Part of a small language model's weights: 11.5M parameters.
Each number is 128 + 32 x the weight over its row's rms, rounded and kept within 0 to 255. Layers, rows and columns count from 0. Numbers have three digits each. The size before them is the row's rms in percent of the matrix's.

# up: layer 17 MLP up, 768x192, rms 0.18, rows 74-105, columns 96-191
# down: layer 17 MLP down (transposed), 768x192, rms 0.195, rows 74-105, columns 96-191
up74 101:085131140143146129072115123151160137141166133109159113147090103158138139085131121149116129093106159100121158102094101131183152139114119194098131145100160110159180184094075169136075122151099067158144127135088074099070122179143168117159180080123127136129096139145127143140137162140173108159
down74 107:186098126132187106199126199120143099139112111185123166167118119167065130079173134152133144185133097117115170177118163146116132134111061173088137117153128166162163161158137118159094145079124187101141119150148102090159132122171174143168164120091080121098131143065147109116189123091093152048
up75 098:085166125101154122104101126092144165089145137112111120121153166132104097088133132163168164104138201116070178124077135118158170121101111097140100117138115092143219157137105138140151129132104176133153103137147135107106134179068082117129182156095107160150058139148088122081136112091111087139
down75 101:062075121117076168161153170157107138083094155151106141137139077161087094163078121081105122045138120143139099094165093073129142175169148169113184123129125103164101124098081125143100115143170093098158130121161153167135163155167121148070138129126133219116174143090121087156075141136148155093
up76 100:170076159151119068166093154165100120163114102130148151157085164072058107118086111110098054141143044148140108156153181152162132106130086156191106136139144125076162145112057091123084199131077107043131096114077162131137169119147104147142127187139107116122158095112140121107085111150156100130
down76 103:136226103106113150136140121186093168105182165115147150099126134101115080145094108163095137134109165078226153175120142092113158151100156093127124146097089066145152069116105160111098135157138118103087088175121107063160037099161152093117124130086079167106153122107133150153115115135129142153
up77 099:158186142159148084105128151119115133138082091172077142098100157101159133156197191130098072099122127126155103111139129164117032113185131136132140128138131116128107141139113143110136105153173105209068119083132117114113130107140209173163097141110128137105124126072105083168109140140127137128
down77 103:129138136073126120136140120105118091142221144070147052161192103128132112139114156194128134171170100086160173174120085143144102114105197114172126136113184076141114150136071156093141115115104097159085124108123172130131144143130179129128125143186195098093146167152103179113139063140158091148
up78 104:165094136128131136201117105071150094145153135104158116095067097131155174148152097107142154073117135107169170155095090108105099131135163059137142125129143080146177087158127181091122095092121129103166161088155149107082102141142115148079106143158167086134124134108152151097122205072132145157
down78 108:144134116193092120083116124144205092162157166118149096111171058102196104132085111122091102076170126109162143115141122127128095131164106101175101160188096086168123115136107153075142104077151129143114087085149151187167150170084093139121159126142205107134175109126076108133174113115171089122
up79 099:124145156081088082088144145156126117131131046068113072065115192076121189111091110094133141173138137163158127115133168141107127136151183118124099135132124135167111160121152140119127149084133074180145147084125120135108079124123093131137152171067162123080144170138114128135137090209101136101
down79 095:095124126120185130092103148147088140089086102131077130182159066155154109116163126142091098213175151147157114046126155091150071130142143088100081128122136149121185171131136140073154122196117172089122088078111149184130139144129110146075150160152105119121096079095158155165144144086102128152
up80 095:140107129180088123169116117144148113166161146068131141166051094083152134090112117091133081142130165110217149140083164154105114178105128104085126183193132086104129145147102178146119120148157075172122107145134091167092125183102155105086162150128103159115102100115125136141152081132089105132
down80 096:145089127110143097119171133185189075164155131099101155149177108177167211135100220100132122200134168098114157151077129139179124134130098137106175123139159069130140090090083080140121136137136169067142071131108089114068090132144106108142144105124117097122127118106147144100095105152173159075
up81 101:130125142101163136096082128143145178157129078099125180137079092123152149119070172115091077103139139094142202153134137175135148076111142144104129110155102085180152084116083147162132158160163081150190074129106122123105152148119142185184184187102156132197104183154125124206138081110156158103
down81 097:139091150144115140123105137158102108154151123081095108114153140148159126193111071100156150157100135129138197107142167205066119137131104120097160106131168187095117150114142167123142114116101116189157074128105141157217099088149117109118127107127120180054147132163156154132171087143048141176
up82 094:136114119093184078076103163150161126129199125144092098169099152138123078152104137128124143140151197103137151140099134179095119132130163152057092142086080100130131117167133107180115140115124196081127126145171132153113121229138119207121119078140119120133145108137153120109174170112084158134
down82 095:112103126148135167146120143101191127140145104144120152131084142176143191108162102171184094143065162072089137132098097086115044135123128081141133144117139171145113173165105140071139132121160114107131117116065110130123204139121149094086177089143168124131139150122070146171080107070111101176
up83 095:114097124134113161124146142150180090132138051120137110144142153141154112113126124162170140125131060142133113142165130122177171149182135103085105123139143072112151153085174089132139124114135143109108136141102157133163153067105077171114127143143137233171163076088109082164124078147108170160
down83 094:148145062119103121114087115112138140108124137126154080125171168100134148125131137170113161168136157134144143112169143176090121183155096137154132135108103208094127080148149161190153124176138147127132110084126129139164070117145105099052144127124104162103133087160147183181125086108106097134
up84 105:109220107143114106153125127120124138130150145093130116102111122059085144089119152132096103107106118133162108120115110114102161139094109120118090187206130145192113186119103165137105117101120119140196177134147079137090095085127190080194095126086129129153113185153091138130129160098093131133
down84 106:138168123134087127058136179140185087117128078120137118139176175086157101148108138148152077035163162113135139121133142105114104148158132154125114129114182102144147114142094128166124115121136121121089133091146168168129084135132089085182118102066160133141071169129156174188138194051154124102
up85 105:110097152148163149174101132110112079169185142097154112109119173125174117125088134075060035101128114101135085230112136132144163166084135132150116179127165119135126134128153089110160140080110174149207112130117104107124081092133080180143123105074154059130135134063123099152115125125167101157
down85 110:174124100143117117113114094104090112103138132138072136121104123083119141096142164139092096109160110078082088164080134151130114159122102094109168064116156175136092089146094150114122118140161091101150190128169101097126170159158085111146093104148153121140158168209112081127165129138095089098
up86 094:093137128150103194129123156118168194101110104123121140104119130186141104116142111146074057148174156103101130101132076161190122109117137123108152086178093081095111136161179154102138136084159136106115147078140150132133079150163136097145097120125053175142079154116146154132115148128104138092
down86 093:146117124085120086162156136066183120104098125107184131122120092173140154158117097132183142151097111171129083049131131085078125134152107152100129107088154086111141104126087118113102094104046150188156164117110106187081152106133136110139089141094163066133173148076105113133106125165145088168
up87 103:137105117104140130179137120158098131104107157152124163111129181154129154083122126080091101111114098146076100155127027132081078104120125132119164165128133061090083077105188104113122140150113123129150134155103189136145115099080100135140130132131184132148141150159162108128151104183165085160
down87 111:162192135069102126054089115156151110090104089085104070112142141140172102139148124139093084105126095117166145181112142125120123110091169119148177187198118117128137167078086129126113128096177155130095131144131129116140118061053128070101110197120138077114141146134154094157120105137151175116
up88 107:176119148177129123156178093109091139141100125155154091117163063175107152098133126136123142114091099208145146060146181226116105102085076116150145113163145126074122135146146138070153170111124085146117098072103133070154107123090158162175116133130093175067125096168174086098167070162057149192
down88 104:146165211142138159155100126154131157105044156157144131148134153177101113145040198129110110180133152129095111133051137124147087159195130125089172105088132153162063125142085139090149073148139168139127097189114072116078069121105123037128100125102129114116139144102106117084137143080093190108
up89 099:125151102120105098146100138153101119135130126124124169125160194169102146122167059090147088139092135092122123100135126096075140119181142152123100066126164144108121142131180148152157105145166105206126133101115166156125136134082108123142140124132158196112090144083127122168194121154157129113
down89 106:105087188107082147130190221135124127172140127138123103178137115143090162074168170102135139143129155164091146154130119118109129147148086088098130122106074067127118139116145146169156067142131134118132135136122121119113102139129164172146190085109105126148115126129114086130062095118152113191
up90 092:114097134105159114122153151129136168115147097113149107177075188150101128121181202155138141158116103126147083075173122099122144121069137136122099128158123157146067122111120104170072149140120154139123131075148128149180098080082091118124130123082079127132142144108084089126152106159140055124
down90 104:053162140133092155087153140144128151116071129150105136094146122097178158141139136111061116051112148112134105143116199138157113128120159123174169117138124115116096153100185128192090099065129108101139132196151156146124122163130151091166146086165127148129077132148196153126102145111103095176
up91 098:146163120122162112039089064120083143106123128085067079141153104172151154121107132157163114129083135166172172099151144120176146108055143064120105241177075100115123144116130173147133129184075096175143131089105124197158153076155070094168101086119162125129137121108075147160147114159121078144
down91 104:153127152060128101080102136100136086132147110135129159116045152136161202122104130144111140132083152147102145146140114142223075061139138120117118154178156119161139129133159139105121128115139166110156132115050152128119112089135135159130104159138153119144114067120176147102110145100084093130
up92 097:155129158151148091159220129091095163095107125137106179057134133109100176113107156165124148142152080184081181153092133136118087146134145129152129151161172106153082076131125071174156138076163182183089152100187168155151137153140089120160160163094168101150122096138095096120071130080153099121
down92 095:119181127019088153092137163178139146149146131115118102107167072124115109151136106123137170208110143118128117142182168138134113122165084191106196110139119109068145146142138104137136100117123147170128174168146137127108170071148184100163025114126117118128118151133131058151155175149099182132
up93 098:107108112132121140159162162148148167150113186140154120178075118066170179081126089100150185142133119092134148115117138122119100119104194162159101132143111107142116112088214124110144129114143145176094117125106153142132162073119143126109044113171134091135151121088076151147167182123132122174
down93 101:207161062122106143131110100091093134119138064167120211121148208150089107071202058150088077142120079112089109165124143162142099100194132103159100137113096135128106133161128082108137051145102145142150117146126154135130130088145121125187161110116096128093102115164111128084163128133169162139
up94 099:156080162144119091106097211106168127177130107135102081130151136091085161159117139107151162121124152102079102127186115151146083127097116152056158140098176128073140108181124183128141155090130123142112158192142176112140129110102029169116085121156181158156143123132198157146146169104175153104
down94 103:118119174095113166089136166133120140055110167097122129155099103108164084104091136142123196146098080146141175108103139121119107119057181109089103148077124156152078090122149215141117097133098126195118149081140129156166172126126111101145148127088149092126123197109114115146156188179120080099
up95 106:092128143098108077095169139126112134105102106121102116077130125123122127093194139078081144098106149132162077091131128177075135167157153158136177156126142149067154132167142062100150209143104184140165126116163093162073174126065122140136115141153098140114134138170124177156196112173138140128
down95 105:139101158130120124125171120134154104093108153111169108076120170145097130166113108171139102135076152169095108056136131082144144103135067104089120110124163136111112089156116160158117120104051149131107154110130146096097085172122152082112112130170109117079186085175160092140131158192202163111
up96 105:177118088103107138201165194172165077119142139111115133154145125102146120151133147138136114076103144128141106182109130139134124145197065161099121105090151160124172148168129134175159152182112124102107183146147125114105076177146069139086136131115154170118083077141164143151089127104118142187
down96 105:168036112150095129121162164120160180069122200168168148154106138162103160140156136147180141078153111084136141183117156110150097116102052127174169105132131117064108151164118119139128090106074136103111104057098169122167103138097108134125127066161107096139155126132140100107112140080092134143
up97 108:118102099136175180132085106122156192046112096096153065094126152095123085178166148107141142122076179097074159191127122079174120158114122181178139134132136099102100110136107120117109146151157134119164082108060115167138134174130122113056144133075161098182187100122142083129142115177137118152
down97 115:114137127121127166111140123119070180156170087134103115128104117130095124101143087137152109079155134123111109107148091119169120076145140111150150094127121112229140172108083131133118143162094131100144139122093114169153096143096102129118043163122078101047139155131097172138087107152167125155
up98 098:147073067152142134151151082158082146146154110164153166123111157078071069126129102178103077125095135092129140129133129083090149128057152125128104121090201189126094146131120158141131147108126070128185103059128131164157119115133118159139124130117132120167091115081123095132084182106080159116
down98 100:135082133108135129168099138122151153108148160142110104105116104144145134111086172116202137113113152135046154107122139184125175125123054047160085140137095111078194131135143154142101111183193114175135170108123097128135134163135123134109147143114138132179076160136065220142175183105142134105
up99 107:124063089095138100146203182074152088175089118161080077120090149131111114129145092094135115120208207104131043146035150096119138134059186149084116118176134148166085087167171165127094170157132069080091145084094145133114131128163129144100154077159115104142125143107083164189153074176139136132
down99 100:160149167141092119106095087136126116073148103096131181046074051091096100159146111207116078128135112155103175111158148162092103131155111163161121156098121093093100174160092127112204079163101140143194108078128126101115109123155127139134062128104204126148098149129173139102166125161129181130
up100 095:123150137115150214153129147155097054078127084125095093096116092131076072107092130073108123147170093137107067078161125118144149138181140056107108126166129086059121129126106149148137115054096103145103094119126135106153135120106134115141177090114083116080146087134098140084062108135131140118
down100 089:089138145144096058120169090110203158102123151132106108122107149119143141127160160156116068031189110164092112172099120143100127140112112185149101108134110121121095173138137077144137130186122103146140141157116136122133082140091138149172117115163138195158090120215154128142115082180119120122
up101 108:073140140143139142134104154067092101122117108130127062088048134165174111120149110166143132178157131143120070164085081123121141137128105179125067088078138120046099155124137140147134173160137138128114162110115115107153160079152066111149071121142149093151071112085145151139139143120134103091
down101 102:113171092163155135145175056128132094128170144114116150168046118137163110116163114182115158190128150198159115141142188153150132109173130150096078124122175183118120176168103093132121164123094183098108113078115095193108167144171123109109136136151151150123123156180128115154089146171110138114
up102 098:071124147126122128154119071114100103106127119123125095118158098134174133132167132177113143143121100037075117118129155131109117096209088141099167108133150112064150144133124118127082083130123128134111173170140127133095103102069162113131192151176134102165179136122126078135145132052162117088
down102 098:136119150151168123034153112109130145152131111154114134133156132162099138076092140131119128142091119126162148144135111095106173162094116055146100090073148170159114165178154093125110196018139087114118123119123100136126123106150141108108146170068167130181146107192152187127142106124167194168
up103 111:166120130122111096157188178131129141090159089104146122112148093122097115124193107121112103120181123139178150177139159115110083062135112135197148115081138084152128139086150154118135164180142116074123115120128104113146130122105118154108097085104142111177133137125177166069146132193110118145
down103 109:141147126097196163087172123095111128146103142155091184130098144128221131164190133101170122144098127121154111136118154129123154185158157155135052097161110107074200131203107145099071119094191097128153096111096058186129087109095105148102135044091143148111138157147087051178135094099165108163
up104 097:192088183077117083072098132108139088128109110075176099080168146111074088141134172110089123135091168157085155174122135121168152133113123144103097176191145099142111111139106178152130168105092105101106151074120170133131115196139083115101146122097156128146137107113135133157132067166104145127
down104 091:083138107180168148090154105123100149104128149156110102100134169110097167154088119064138147151122099071114112128127125102130128135125159127080168129132098093098133073109125093141121113136113124174099141124133187039118134105142134159171123110101064091157097101135117146092103145116094130132
up105 099:088105138120144188120177122121135152165103120191159111052088111156166096124170152208117171129067182151071116126145101111120164161116115182102115115153155121092154080137129108104155101129105058169088164156108096124105123117165112117069083122098155204189132152117105143066142080100115138141
down105 083:133141106185104084095093124109169135122135153077160111022176111103122135122129111118112071212138150135145168189110136135191085136200117097106165113157145128135143141131137066118151137121109156104106123156167154177122146150113095143179114131132119097137188174088127116121119081091102089165